{"num_key_value_heads": 2, "norm": "rmsnorm", "norm_place": "pre", "parallel_block": true, "init": "uniform", "init_std_up": 0.0493, "init_std_down": 0.0, "max_seq_len": 1024, "train_tokens": 111600000, "max_steps": 3406}
Each number is 128 + 24 x the weight over the matrix's rms, rounded and kept within 0 to 255. Layers, rows and columns count from 0.

# layer 7 attention query, 256x128, rms 0.0756, rows 49-63,112-127, columns 0-127
[[130 130 109  97 112 136 136 134  96  79 165 115 126 155  85 117 121 116  83 145  78  78 112 112 117 167  92 135 108  85 131 108 136  88  72 173 176 128 108  78 146 126 146 160 110 137 120 129 125 154 123 135 118 146 170 105  77 113 148  97 127 113 108  98 127 111 124 125 110 125 114 154 169  83 145 174 131  76 137 154 129 134 117 131 130  99 114 111 143 139 145  76 129 126 135 158 114  83 109 151 132 131 130 120 110  82 170 139 134 144 101 147  73 164 132 148 125 133 121 169 159 177 149 121 125 110 116 165]
 [116 100 139 172 112 143 120 140 127 168 112 125 133 148 107 118 102 112 127 127 129 163 133 139 121  79 148 115 111 137 127 130 139  91 127  97 107 124 125 138 110 120 131 123 108 146 148 160 109 131 119 107 130 134 166 171 136 103  89  98 152 128 125 134 170 137 157  99 143 118 125 132 154 123 112 101 145 134 122 123 130  83 167 122  95 119 133  83 148 109  94 168 154 155  81 130 104 121 151 111 154 168 158 153 133 151 146 118 149 101 115 106 169 105 128 149 172 120 158  89 113 176 151 140 130 182 112 115]
 [ 83 148 175 125 115 130 178 124 116 110 142 123  97  96 106 116  67 152 133 140 114 148 171  91 135 148 163 151 133 122 185 120 166 113 120 131 122 117 134 138 136 122 121 173 144  66 108 123 121  85 133 159 153 143 147 128  96 128 141 116 122 106 137 112  94 114 148 120  98 136 112 151 149 143 153 127 108 153 123  88  75 163 148 168 135 148 105 104 108 112 174 148 122 126 180 120 136 140  92  85  85 151 123  90 104 152 145 127 133 132 154 136  99 122  76 132 107 175 135 133 176 158  97 139  81  82 179 175]
 [ 98 116 146 126 119 174  93 114 135 172 139  88 180  88 148  93 173 120 132 149 170 162 121 164 126 116 142 133 154 115 118  92 110  97 132 114 118 158 139 162 148 102  85 143 114 173 176 128  88 111 141 136 138 121  67 169 136 145  99 135 125 134 121 148 117 103 127 148  99 107 104 113 130 180 151  98 127 152 148 107  63 156 106  77  94 116 161  90 140 148 113 167 161 140 162  63  92 155 154 153 123 176 126 134 150 157 130 100 125 134 133 120 162  99 130 170 133 129 150 128 144 146  82 112 139 101 115 158]
 [150 105 127 167  67  97  95 127 166 150 139 134  72  92  80 106 110 110 136  88 186 143 198 118 133 109 157 150  98 108 146 106 105 149 106 158  81 119 152 107 110 133  94 105 148 152  99 137 136 143 120 171 114 154 197 115 136 155 107 148 116 149 119  98 137 131 142 135 126 118 130 131  93 135  84 131 126 145 117  88 156 170 136 145  98 181  81 139  53 141 148 144 152 118 157 121 162 126 132 113 155 166 123  86 104 134 146  85 123 114 128 167 118  95  94  99 111 185 103 121 131 106 141  98 116 135 105  98]
 [108 124 125  56 160 137 152 105 111 129 124 153 152 103 130 115 140 154 109 117 124 171 103 132 160 193  99 136  85  97 125  87 134 166 114  73 107 170 153 111 187 110 133  89  80 134 173 122  92 165  77 124 105 106 114 152 147 142 124 117 106 149 124 118 126 140 106 145 123 173 148 140 117  86 149  85 148  98  85 140 116 155 109 109 108 110 142 147 149 153 141 113  86 130 101 124 168 140 109 122 148 143 134 145  99 130  79 126 171  92 133 168 116 152 154  97 161 149 103  87 121 142 131 140 134 154 169 118]
 [ 86  94 151 161 131  89 146 127 149 168  59 112 127 108  97 108 164 111 132 155 128  94 141  91 106 136 223 155 146 141 119 129 105 121 135 172  97  70 106 144 141 168  51 129  97 160 173 152 124 148 152 125 157 189 148 119 116 115 115 142 123  55 109 109 124 141 146 141  77 108 113 189 125  72  78 127 163  96 140  85 116  75 141 159 147 110 166  54 128 143  41 118  93 119  92 161 152 115 107 126 144 142 160 104  81  72 169 156  60 206 174 131 110 157 122  67 101  84 163 102 116 156  89 129 177 135 148 183]
 [127 164  95 133 146 150 114 109 102 146 125 119 146 153 112 136 130 129 109 123 129 169 128 142  95 121 103 148 169  97 113 161 107 121 157 138 112 138  70 138 118 123 103 116 151 158 156 119 122 139 129 127 106 139  48 140 127 159 115 160 126 151 162 155 157 153  93 152 172  98 137 148  83 185 121  91 160  99  82 119 160  77 105 121 146 157 127 137  99 118 122 169 138 130 130 124 137 160 131 163 114 105 162 130 148 138  59 129  98 145 100 110 120 164 125 136 104 143 161 144 159 100 138 194 133 108 117 101]
 [164 142 112 148 149  99 127 118 161 112 131 150 150 167 103 157  63  96  89 113 121  86 118  81 115 139 167 138 150 105 146  74  55  72 150 117 102 146  88 110 117 134  96 177 144 131 141 192 124 150 145 183  93 101 114 113 140 138 133 118 134 156 122 120 135 138  71 123 119 134 158 122  78 145 146  99 115 155 151 150 135 140 103 101  81 140 105  97 123 111 135 111 147 116 203  64 150 109  84 127  76 129 117 135 134 131 141 103 110 110 163  73 149 124 117 131 173 163 140 118 169 136 158 149 108 122 135 143]
 [117 118 128 104 134 144 161 124 117 160  92 112  81 106 146 144  74 133 110 114 118 140 138  88 128 151 153 136 150 180 156 158 145 160 157 123 125 110 142  69 152 148  86 160 137  99 143 118 105 102 113 132 179 147 138 164 145 135 154 144 104 125 133 143 168 141 133 145  53 116 113 117 135 134  81  94 142 158  70 160  85 113 183 140 131 178 145 155  90 101 166 148 127 113 128  72 161 169  90  78  86 171 175 103 130 188 126 142  98 123 137 103 181 106 114 126 141 127 131 170 139 153 105 116  99 131  85 155]
 [148 119 120 119  94 118 146  96 154 132 130  92  82 193  85 149  77 124  93 175 106 125 116 147 109 165 139 152 121  91 100 136 123  89 157 134 130 147 110  90  99 159 149 182  93 118 127 136  93  81 151 165 106 156 155 129 133 102 162 125  95 166  82 118 144 158 139  92 139 157 142 114 124 104 109 131 115 102 123 133 105  98 115 118 160 108 128 103 124 138 170 152 182 112 147 161  97 108 106 163 110 146 148  87 127 114 194  95 177 147 163  69 104 153 105  90  93 163 160 162 143 125 152 131 109 126 134 139]
 [103  72 102 103 127  51 116 107 126  83 119 140 137 144 103 150 111 126 105 130  78 122 167 155  77  72 146  96 124 117 148 122 121 158 145 147 169 155 116  86 130 187  90 130 124 129  85 135 167  87 148 164 116 138  92  71  88 111 127 109 110  88 158 187  83 113 128 157 100 134  89 138 166 124  77  93 139 128 111 106 151 140  98 106 120 156 106 119 120 112 115  89  82 125 118 116  84 110 109 160 124 115 143 135  78  83 172 138 169 109 124 143  98 117 134 104  78 102 107 102 129 121 104 119 130 157 122 120]
 [108  79 145 143 135 155 114  74  66 110 101 134 135 138  85 106 104 100 166 169 180 131 114 161 130  66 105 145  85  75  93 131 111 104 127 148 158  92  95 101 105 144  89 152 135 119 155 112 146 134 155 137  80 129  87 163 164 107 152 105 155 124 134 141 159 139 116 130 165 109 125 149 145 125 133  89 131 110 118  87 126 109 129 135 139 117 104 132 139 109 110 160 181 144 141 118  98  99 171 141 103 135 132 118  93  77 123 130 152 143 111 137 154 112 135 100 145 125 134 127 109 119 179  84 139 166 128  87]
 [133 116 109 139  96 129 123 106 139  85 103 117 130 142 146 109 134 169 161  72 108 161 147 100  92 153 135 127 144 101 147 111  90 163 122 159 129 122 136 117 129 127 156 164 143 136 130 121 101 148 181 144 120 125 162 129 140 133 126 186 140 162 188 163  95 111 111 121 155 114 184 117  87 116  95 134 157 155 144  81 126 123 125  87 217 154 122 147 112 128 143 138 118  81 148 143 158 114  68  95 110 123 125 118 146 145 141 135  80 108 136 143 144 143 128  83 106  87 147 131 125 134 172 137 132 107  71 184]
 [122  95 142  68 112 143 105  96 180  82 122 111 160 166 101  91 122 121 135 142 116 174 150 156 156 125 133 110 116 105 116 122 136 108 134 124 101 146 124 109 126 102 145 123 110 120  82 135 102 100 138 136 121 123  47  93 144 109 128  98 110 159 125 187  96 145 102 132 182 117 115  64  69  92 152 184 134 114 123 106 133 129  86 145  89 124 117 151  97 159 185 146 140 189 122 145 155 147 138  96  63 160 149 167 134  95 174  85 166 127 116 129 115 180 115  83 113 157 114 186 132 107 143 145 128 114 160 166]
 [127 116 146 145  97 119 130  94 153 109 137 107 159 132  91 126 146  86 115 162 123 155 102 184 124 136 109 128 141  76 123 134 148 113 118 146 102 130  86 127 108 129 139  95 123 130 159  82 144 148 106 146 140 167  89 108 123 103 141 104  86 141 124 104 121 110 102 113 134 140 111 108 141 116 130  97 146 116 148 159 122 131  87 145 132  96 114  99 144 154 112 159  96 126 101 113 146 118 136 160 145 112  97 105 118  99 133 140 145 174 131 130 158 158 121 104 143 145 148 158  63 152 124 141 118 117 146 104]
 [122 153 114 116 147  97  98 126 115  94 156 185 132 156 132 151 152 128  89 131 131 124 115 132 108 102 174 138 111 122 138 142 150 118 132 125 150 127 122 173 103  88  71 104 110  99 105 113 116 123  89 147 143 149 124 135 130 100 140 118 136 140 101 142 127 127 156  87 135 160  95 127 141 166 105 100 132 113 134  99 131 123 134 118 129 102 166 121 106  95 140 132 152 122 130 102 147  96 125 122 116 143 115 140 123 150  92 130 101 120 160 145 118 103 128 117 149  91  86 144 109 116 150 152 142 122 124 111]
 [146 127 153 211 133 141 134 148 154 163 156 156 138 149 150 127 116 110 115 163 146 127 121 147 113  83  98 116 151 126 140  96 159  96 154 157 162 127 169  80  71 129 141 118 148 122 126 173 114 117 125 101 124  77  94 166 123 133  94 113 111 131 135 150 136 100 119 124 141 124 131 158 109 141 135  61 126 123 160 105 120 118 154 122 134  69 147 120 114 114 105 166 185 143 114 103  92 158 113 144 134 142  93 146 114 149  89  85 145  94 131 106 109 139 127 145 168 118 125 122 141 147 107  79 134 130  75 152]
 [105 148 120 122 144 108 122 122 169 139 124 147 114 108 141 129 155 127 118 133 133 136 153 159 110 112 133 157 150 104 174 112  99 104 126 125 133 168 123 136 104 118 148 161 115 120 117 100 135  77 133 119 182 155 118 136 101  82 141 129 122  89 123 132 116 113  86 157 112 147  99 106  92  95 164 167 182 142 162 115 142 154 125 111 107  96 117 161 115 122 128 116 134 129 131 106 134 157 119  98 173 115  96 141 150 110 139 128 148 153 143 125  46 147 120 138  81 137 117 132 160 150  85 144 122  96 132 152]
 [ 87 158  98 132 119 158 106 187 136 183 141  92 169 116 144 116  98  95 113 158 123 175 112 105 104 144 144 149 143  97  99 145 143 122 146 154  88 139 119 142 108 115 110 111 177  89 163 122 104  90 144 125 138 106 107 144 124 126 141 121 155 153 122 117 132 137 102 154 121 123  92 145 133 122 120 124 157 179 150 113 112  95 115 147 122 123 161 162 116  93 141 192 139 178  99 119  81 127 145 101 123 138 121 115 132 143 137  57 173 134 156  96 116 147  72 156 132 126 160 144 118  92  96 153 171 103 122 158]
 [101 109 120 141 152 149 151 136 136 119 120 103 132 144  60 157  86 128  67  99 127 115 126 104 154  96 135 143 123 105 118 113  66 112  98 126 159 137 134  96 162 172  96 129 134 112 167 200 122 136 121 135  86  79 103 141 121 116 129 134 145 146 139 137 119 144 128 136 126 118 141 123 133 109 105 123 107 110 131 121 124 130 163 142 114 164  91 121 133 133 153 129 138 168 124 133 150 127 127 118  78 115 111 119 116 101 161  90 116 125 116 154 130  91 134 137 158 151 154 134 108 122 130 136  66 133 112 165]
 [125  93 129 123 145 136  84 129 150 121 148 147 136  97 117  94 144 151 125 122  92 130 126 144 119 114 146 140 133 127 169 147 170 119 137 123 131 141 161 107 119 137 154 101 125 149 108 150 180 162 120 136 105 155 153 170 143 146 110 116 116 100 150  76  75 156 188 112 114 165 109 130  93 107 158 136  97 137  97 135 167 134 101 154  94 101 144  97 128 132 152 122 101 130 144 122 141 108 129 125 115 145 149 139 127 135 102 126 136 106 130 117 120 107 134 112 155 120 110 110 107  98 168 136  95 158 141 106]
 [117 100 117 145 118 148 132 129 126 123 113 126 132 107 100 118 134 115  69 164 152 142 115 121 125 154 100 105 122 164 124 137 121 118  99 167 125 120  71 123 111 164 107 129 116 113 137 148  78 147 128  92 143 111 129 113 169 141 127  94 118  50 134 134 111 149  97 156  86 142 143 141 118  87 113 114 144 116 139 110 113 113 109 131 110 113 140 117 141 105 115 116  84 109 118 112  87 128 104 124  97 118 126 138 107 117 159 125  95 143 167 127 117 158 161 104 107 124 164  93 114 160 104 165 182 116 187 166]
 [138 138 127 118 143 137 117 113 193 119 181 117 169 107 160 108 158 100  93 175 152 150 133 172 109 110 173 120 138  82 147 140  94  78 167 143 138 144  94 175 119 113  87 125  96 145 159  84 117 183 184 143 134 142  47 163 147 111 153 169  77 134 121 139 142 131 125 130 106 121 149 161 102 125 140 138 119  94  99 136 126 128 147 124 156  87 150  68 135 109 140 149 136  94 135 121 135  80 148 187 142 128 165 138 118 151 162 152 132 159 107 132  77 110 170 148 145  92 111 146 151 148  97 152 129 165 106 109]
 [141 105 148 152 166 111  82 111 154 156 104 125 128 163  91 145 126 145 156 152 135 133 113 168 109 141 199 148 117 127 113  97 102 108 134 107  76 113 146 100 128 112  92 172 158 103 108 111 116 129 127 165 116 145 171 114 102 102  81 111 139 118 116 107  97 144 138 164 114 166 137 146 111 159 152 110 130 136 169 119 129 172 110 125 100 155 133 103 165 115 126 145 159 104 130  73 114 105 128 116 139 139 171 120 142 139 133 134  77 123 148 102 163 135 114  98 119 110 137 127 140 119 145 144 128 168 153 137]
 [134 116 141 155  59 122 112 143 142 124 115 163  81 130 201 142  96 144 162  83  75 145 134  98 124 137 108 130 114 167 141  93 143 135 157  97 139  96 171 110 159 153  98 124  86 114 129 145 127  70 146 118 112 100 157 156 146 147 164  62 105 149 126 132 131 131 126 101 118 156 111 116 131  82 142 129 122 139 118 147 178 128 148 103 125  83 164 127 139  91 123 134 112 142 125  87 132 123 103 133 114 151  79 151 142 165 123 138  94  90 142 144 133  85 168 142 149 140 116 183 133 142 141 109 112 132  86 131]
 [117 135 134 127  95 119 165 115 142 134 144  80 131 127  67 147 119 104 140 154 158 112 131 129 104 121 124 137 116 106 153  99 144 104 149 127 104 143  97 131 160 125 134 135 128 156 118 163 120 145 137 125 127 183 103 101 115 127 156 126 142 117  91 118 119 142 169 107 122 142 128 146 172 135 144 105 113  99 108 163  94 131 142 112  91 120 102  56 101 100 105 125 140  90 162 112 129  98  79 115 111  82 150 118 100  98 137 103 139 147 105 121 129 134 108 125 141 158 107 102 167 154 121 185 166 100 167 139]
 [138 133 120 156 108 108 130 127 132 145 106 143 119 154 156  71 122 112 139 145 129  98 158 147 117  81 114 141 141 142 138  89 105 171 133 125 135 149 157 109 146 144 129 111 136  94 135 147 140 140 127 150 114 104 148 133 146 116 147 160 129 101 130 135 114 118 156 113 108 141 102 133 131  99 128 152 115 156 142 127 120 153 160 148 121 147 138 126 116 146  97 150 128 158 113 120 115 125 100 128 110 139  94 148 103 105 116 127 108  94 117 166 113 107 107  96 147 134 101 131 131 159 121 124 124 132 146 146]
 [ 84 120 126 164 109 161 165 137  58 113 119 109 153 110 101 137 125 130 118 165 146 117  95 115 128 104 110 135 108  93 140 128  90 133  80 145 129 113 119 110 141  78 156 172 126 116 143 115 157  93 154 153 116 132  87 110 136 117 148 128 106 158 121 142 135 103 165  99 110 103 129 124 184 114 116 115 164 100 125 124 135 103  67 135 164 122 121 110 178 141 121 165 133 105 118 173  81 124 158 145 102 120 146  99 143 145 114  97 133 177 106 115 166 125 131 178  90 131 106 169 111 157 158 159 142 150  97  83]
 [154 137  99 163 102 119 121 163 129 112 115 118  98  88 173 136 139 136 141  95 129 120 174  62 117 163 131 115 168 128 111 150 142 136 138 130 144 103 156 122 106 125 129 132 102 140 152  91 141 139 148 128 139 124 149 152  94 165 130 165 137 129 121 147  65 119 125 127 115 127 143 140 115 122 155 145 153 101 159  98 124  72 160 148 159 133 144 135 127 135 169 145 124 125 144 150 148 133  97  77  82 125 133 120 149 153 133 108 100 115 139 148 126 116 134  77 130  87 174 152 106 149 105 149 111 140  93 136]
 [107 146 133 124 124 161 111 142 107 111 119 116 148 144 147 114 121 131 160 161 170 127 100 116 130 121 136 112 153 135 157 148 152 147 133 113 136 122 120 128 127 116 108 139 123 141 119 104 143 126 139 165 131 120  77 165 126 117 117 117  93 141 119 122 114 131 112 118 112 162 104 113 110 110 125 163 131 128 138 126 103 102 126  97 107 101 114 198 148 128 149 138 110 124 137 129 129 161 132 130 142 120  63 164 111 155 128 151 139  94 123 152 119 152 177 146 109 129 120 150 124 119  92 142 151  96 162 120]]
# layer 7 attention key, 128x128, rms 0.07, rows 48-63, columns 0-127
[[132 127 131 117 166 145 115 151 133 130 104 122 119  51 137 116 145 132 130  79 129 139 149 130 151 165 118 152 102 143 123 131 107 119 119 117 123  46 151 116 126 178 105 104 110 141 102  87 130 143 106  93 139 120 144 174 174 139 146 101  80 127 154 154 166 141 152 107 125 106 154 127 175 123 168 105 122 139 156 117 159  89 149 128 161 109 119 115 110 141 107 104 106 129 119 149  65 127 164 104 131 142 161 123 171 150 124 154 164 152  96 130 101  85 155 150 147  99  64  97 123 112 141 133 159 140 113 109]
 [151 146 129 132 124 167 138 121 106  97 116 150 123 133 118 145 123 129 134 145 129 153 127 144 124 143 126 153 174 121 140 126 120 121 106  90 129 144 157 153 130 166  95 146 171 138 130 119 161 115 140  89 134 150 105 130 156 118 108 176 112 139 119 149 186 118  86 164 156 148 121 145 128 126 126 153 145 147  76 127 121 150 151 108 143 123 166 157 150 130  86 137 131 107  86 145 150 147  78 146 119  93 168 171 121 142 113 146 158 117 117 170 119  84 173 136 134 117 134 100 105  83 137 113 122 110  96 162]
 [119 131 107 159 159 124  97 130  96 126 159 122 162 112 119 102  84 152 138 139 145 132 159 135 137 122 145 138 108 113 107  90  96 101 132 115 108 121 105 112  97 155 147 150 109 129 129 143 151 101 111 103 149 129 142 101  93 109 129 117 152 106 138 123 115 125 122 122 142 139 122 108 126 147 145 143 114 160 150 127 108  81 129 125 109 143 180 132 130 142 130 150 142 144 108 127 121 104 114 141 110 143 116 142 139 125 105 130 118 118 138 106 135 162 138 103 124 145 125 155 130 185 136 105 159 133 166 143]
 [158 118 134  84 126 108 112 134 163 137 106 124 107 169 126 133 181 163 111  97  75 149 122 101 177 163 100 118 133 143 147  90 117 152 141 124 106 109  96 114 123 170 136 153  77 155 151 121 128 127 132 147 153 143 171  99 164 135 159 124 114 121 122 103 122 127  64 156 129 164 162 118 120  97 142 161 110 118 121 105 161 150 154 135  83 173 107 145 152  95 133  92 127 127 117 134 164 117 130 162 126 122 176 103  99 140 163 174 167 139 168 140  79 164 141 111  94 160 116 158 161 153 125  75 151 137 174 102]
 [176  96 135 149 104 125 134 145 103 158 111 132 107 138 121 121 137 143 125 154 125 142 151 152 101 150 192  96 131 114 144  91 161 126 105  87 108 100 134  89 171  95 139 162 123 125 112 146 125 156 137 103  90 137 109 129 125 109 139 106 114 122 122  95  93 125 137 106 153 134 130 115 125 111 117 113 133  82 119 119 157 104 143 109 116 136 149 145 107 153 167 121 119 143 125 125 130 101 134 132 120 144 134 139 113 131 150 151 179 106 113 123 140 151 100 118 127 136 128 152 129 140 119 117 123 157 158 106]
 [150 116  51 127 137 131 139 116 107 127  82 155 125 131 140 139 106 127 177 140  99  94 135  80 163 155  96 100 120 167 137  85 165 135  86 115 120 150 182 128 119 162 112 127  87  96 122 146 128 168  82 194 104  77 149  81 178  83 113 100 110 154 149 102 123 110 170 122  95 184 145 168 109 110 106 154  91 159 161  78 152 135 137 130 155 112 137 201 163 150 134  72 106 165 137 182  92 102  69 115  98 135 135 122 131 114 130 169 154  78 147 187 170  97 113 107 110 130 111 124 124 113 124  82 105 155 162 119]
 [100 137 102  85 126 160 153 153 134 114 131 113 148  85 123 119 124 128 123 118 159 153  95 136 155 119 157 146 123 127 112 128 133 142 154 114 111 117 125 154 150 126 116 103 161 125 126 130 109 125 153 154 135 126 118 127 103 146 109  87 149 128 158 148 136 111 101 133 145 140 148 156 114 110 131 184 143 155 103 155  80 168 116  94 149 109 125  91 151 157 104 176 100 132 155 138 100 158 105  88 123 127 100 115  96 108 158 142 121 135 152 135 160 150 132  96 125  97 135 108 140 122 134 169 105 129 134 123]
 [134  82 122 174  80 131 117 136 107 113 110 104 125 123 107 142 137 142 154 108  52 131 123  93  92 166 155 134 159 104 109 136 119 131 107 162 138 111  96 157 156 113  93  90 123 149 153 125 135 171 157 150 155 116 148 146 128  73 142 122 146  89 141 102 118 131 124 108  96 129 124 127 163 166  98 150 213  72 144 116 135  61 109 133 172  88 127 114 187 125 108 114  90  68 121 139 130 121 132 146 182 135 147  91 129 106 117 174 117 172 137  96 110 106 123  92 106 125  78 134 123 140 127 127 135  96 106 167]
 [109 119 120 122 114 169 131 125 103 120 166 115 126 167 131 100  92 152 113  93 138 191  92 115 144  80 139 132 113  79 138  94 113 127 135 143 125 123  95  71 131  96 193 161 129 114 125  92 109 124 138 154 133 173 100 113 118 178 163 156 107 136 105 130 117 121 134  76 146 110 128 119 162 146 177 143 123 101 146 119 119 108 108 131 149  88 175 116 123 148 153 120 163 166  92 111  91  99 146 113 128  98 142 100 144 164 119 126 184 166  86 100 112 132 150 121 128 113 109 166 129  92 168 147 149 133  81 122]
 [126 122 144 145 135 142 148 103 156 114 113 133 111 163 100 100 178 153 153 127 106 173 158 131 144 149 127 130 121 169 110 137 138 132  86 133  98  80 125  47 129  99 163 141 157  94 116 100 121 139 190 177 132 169 178  89 100 108 143 175  79  90 151 111 106 115 139 102 171  92 141 139  96  93  97 140 131 165 159 143 130 174 131 140 130  80 152 150 158 118 174  77 150  80 144  95 154  92  97 151 112 165 123  78 130 116 160 119 148 127 168 124 135 118 159  91 159 112 104 154 139 128 124 112  99 123 171 143]
 [152 121 135 123 108  82 155 156 111 145 128 119 108 165 158 152 101 137  81 148  78 120 107 165  99 148 178  93 103 152 124 129 189 139 142 125 130 123 104  93 170 114 110 169 111 120 132 116 164 108 125 183 162 168 141 141 114  96 169 108 128 127 101  65 133  86 163 108 129 140 173 152 160 117 154 121 100 133 128 159 146  99 128 144 126 103 115 117 116  98 116  79  95 152 122 160  88 126 146 115 127 117 124 139 184  96 141 162 107  95 108 140 170 142 132 113 110 129  80 154 137  84  95  94 197 125 129 106]
 [106 153  77 145 121 108 148 111 137 158 143 141 146 144 125 137 148 127 108 120  71 152 123  95 102 165  98 160  97 109 155 127 101  82 168 171 102  79 100  83 177 151 160 159 168 103 137 106 147 127  98 145 164 115 135 118  93 101 171 158 120 159 124 143 112 134 125 127 123 157 140  94 157 127 136  96 129 151 110 161 133 148 134 124 133  99  97 136  94 170 131  74 147 134 134 117 140 121 102 103  95  87 124 104  97 146 168 128 140 172 170 124  94  83 149 123 130 108  96 149 108 130 102 122 100 122 151 186]
 [131 133 139 119 153 108 114 132 165 103 129 100 156 117 101 155 131  95  94 108 152 107 146 154 152 148  85 137 151 158 150 132  68 137  99 164 147 162 125 101  76 170  74 126 116 112 129 139 107 126 178 122 142 118 172 104  85 148 113 143 135 103  99 129 141 101 135 104  96 102 151 166 126 129 114 130 156 138 130  78 134 164 161 138 159 130 109 128 117 126 115 135 118 134 144 115  81 161 135 178  87 134 114 142  87 100 148 115 132 144 136 128 124  71 118 106 106 121 148  82 159 134 143 139 146 115 133 149]
 [136 111 120 143 115 112 119 159 149  96 139 111 147 183 104 128 105 169 150 144 154 141 161 130 104 120 115 131  81 128 162 160 155 107 122 182 146 110 134 112  77 147 114 166 182 115 136 135 137 147 139  97 161 153  93 158 161 154 110 137 143 167 182 184 161 141 100 160 128 125 137 110 141 113 116 111 117 109 116 154 100  58  59 127 180 136  80 168 100 120 133 123 126 130 153 119  83 150 155 136 107 131 160 116 122 141 120 103 151 143 109 117 145 103 154 108 107  99 176 150 102 143 120 114  86 153 107 115]
 [142 152 136  96 110 159 163 112 130 118 135 120  65 167 177 158 105 116 126 122 117 117 159  99 109  96 106 119 173 121 177 136  92 136  95  88 170 135  70  61 103 133 119 116 155  98 129 128 140 127 160 166 117 152 144 126 151  97 119 113 108 171 154 143  95 153 131 122  97  86 152 132 157 146 117 113 152 147 122 133 117 155 112  86 130 149 115  90 111  87 126 141  95 139 120 160 153 131  81  97 125 156 139 121 159 113 130 208 110 100 159 125 159 115 145 113  92  95  86 146 172 100 150 152 108 117 116  88]
 [100 177 154 121 126 132 116 134 134 122 128 134 155 150 107 144 137 133  86  87 145 141 135 119 169 142  82 123 135 110 117 151 123 185 133 127 120  97  98 114 142 146 123 138 131 152 112 135 134 129  94 185 111 148  89 129 207 121 119 165 126 141 111 162 202 172 146  80 154 169 136  89 149  66 150 101 104 141 118 149 116 181 106 159 122 139  90 142 148 140 125 137 117 141 153 132 166 163 139 117 146 133 103 156 120 134 124 114 179  87 133 121 160 105 167 104 110 184 154 120 155  97 135 148 112 107 179 139]]
# layer 7 attention value, 128x128, rms 0.108, rows 0-2, columns 0-127
[[135 110 116 132 136 142  97 147 149 131 154 134 136 115 137 115 116 153 100 133 133 137 154 123 133 108 122 133 112 126 133 148 138 136 115 139 149 107 143 133 150 115 122 113 105 138 122 133 128 114 138 125 113 126 127 113 119 118 150 153 144 142 128 117 105 147 120 138 112 132 159 114 118 105 134 108 114 111 121 119 144 144 160 139 118 117 120 140 144 139 152 145 120 117 101 124 143 113 151 113 116 144 112 127 137 155 106 134 121  97 160 107 128  75 150 121 137 139 126 154 110 110 119 155 108 121 145 117]
 [153 124 117 137 147 117 125 110 141 124 125 142 100 129 132 123  76 139 151 107 122 130 106 119 124 120 156 142 137 126 138 154 129 138 120 120 151 157 126 136 130 115 140 117 134 122 114 140 123 108 111 116 128 135 117 130 136 127  90 115 138  98 139 113 117 104 156 127 136 124 116 129 129 135 132 135 152 130 163 125 156 146 115 113 109 146 136 146 132 135 133 155 117 127 126 138 135 127 161 141 133 143  98 114 111 146 142 134 128 109 129 144 148 132 102 113 164 125 109 117 119 106 141 112 106  98 125 118]
 [137 148 133 103 172 153 142 147 151 146 106 105 124 114 136 110 100 129 132 158 121 121 116 142 113 121 126 117 100 121 137 117 108 131 126 166 117 116 118 135 138 123 133 114 135 113 115 118 130 125 128  94 134 124  98 142 115 139 148 144 108 139 109 101 143 135 132 108 140 106 141 138 136 109 131 150 142 145 125 118 119 121 142 127 142 130 135 101 136 139 136 126 115 117 108 122 129 105 110 141 169 141 135 140 115 116  95 128 132 118 155 138 125 126 106 141 107 118 141 113 142 163 139 150 141 124 121 128]]
# layer 7 attention output (transposed), 256x128, rms 0.122, rows 0-1,64-65, columns 0-127
[[116 127 115 152 130 147 148 121 149 162 128 119 123  96 139 145 128 131 151 108 107 129 136 127 117 116 118 133 120 124 127 119 146 127 118 113 107 148 136 132 116 114 129 117 137 109 145 135 135 135 154 148 136 151 121 117 132 142 122 120 146 144 145 136 126 147 127 136 133 111 112 146 143 104 147 150 106 140 122 153 125 132 148 112 103 105 163 129 136 131 155 153 137 126 143 136 111 146 138 155  97 111 131 133 149 183 136 127 131 106 129 132 139 128 102 119 135 106 135 133 135 167 103 128 147 103 137 116]
 [120 132 137 133 121 115 108 148 115 125 108 138 143 117 116 117 111 122 108 175 113 139 154 120 126 145 139 124 144 133 126 128 105 100 166 111 152 118 145 135 139 140 105 147 129 107 139 141 120 107 108 129 151 109 140 135 143 112 128 136 134 116 153 132 144 120 124  93 151 116 123 119 124 115 139 134 123 110 154 117 127 116 134  96 137 120 111 116 166 133 161 134  89 133 125 130 145 128 146 128 142 121 109 128 140 142 140 133 136 136 131 118 123 145 127 132 152  99 113 115 118 103 156 126 116 132 140 111]
 [151 126 113 153 117 118 105 137 124 122 163 109 131 117 142 132 122 110 132 123 152 121 150 108 130 126 143 135 152 133 128 147 118 118 145 135 129 138 122 137 101 131 126 123 128 137 153 125 122 138 138 129 107 140 106 124 147 165 106 137 118 120 144 127 121 125 120 100 112 126 132 151 106 141 127 155 137 133 152 153 142 156  96 112 148 139 114 134 113 146 128 131 135 135 106 123 130 130 115 129 101 142 142 122 118 149 110 110 115 137 133 137 135 121 139 114 110 124 120 156 125 114 133 140 144 143 107  92]
 [118 131 123 122 124 109 126 132 130 119 131 119 124 125  96 123 111 102 142 132 133 139 120 147 139 137 129 124 135 135 144 133 112 138 136 113 117 133 123 136 115 135 125 140 134 147 118 132 121 143 133 117 111 134 119 116 153 113 144 123 125 142 138 131 115 110 127 112 142 145 122 135 134 158 107  98 133 139 133 144 138 163  88 138 118 110 134 137 134 104 131 145 126 132 105 109 112 146 124 118 133 125 120 100  99 136 134 160 132 134 152 117 121 140 122 134 134 131 112 146 132 111 121 116 132 153 147 129]]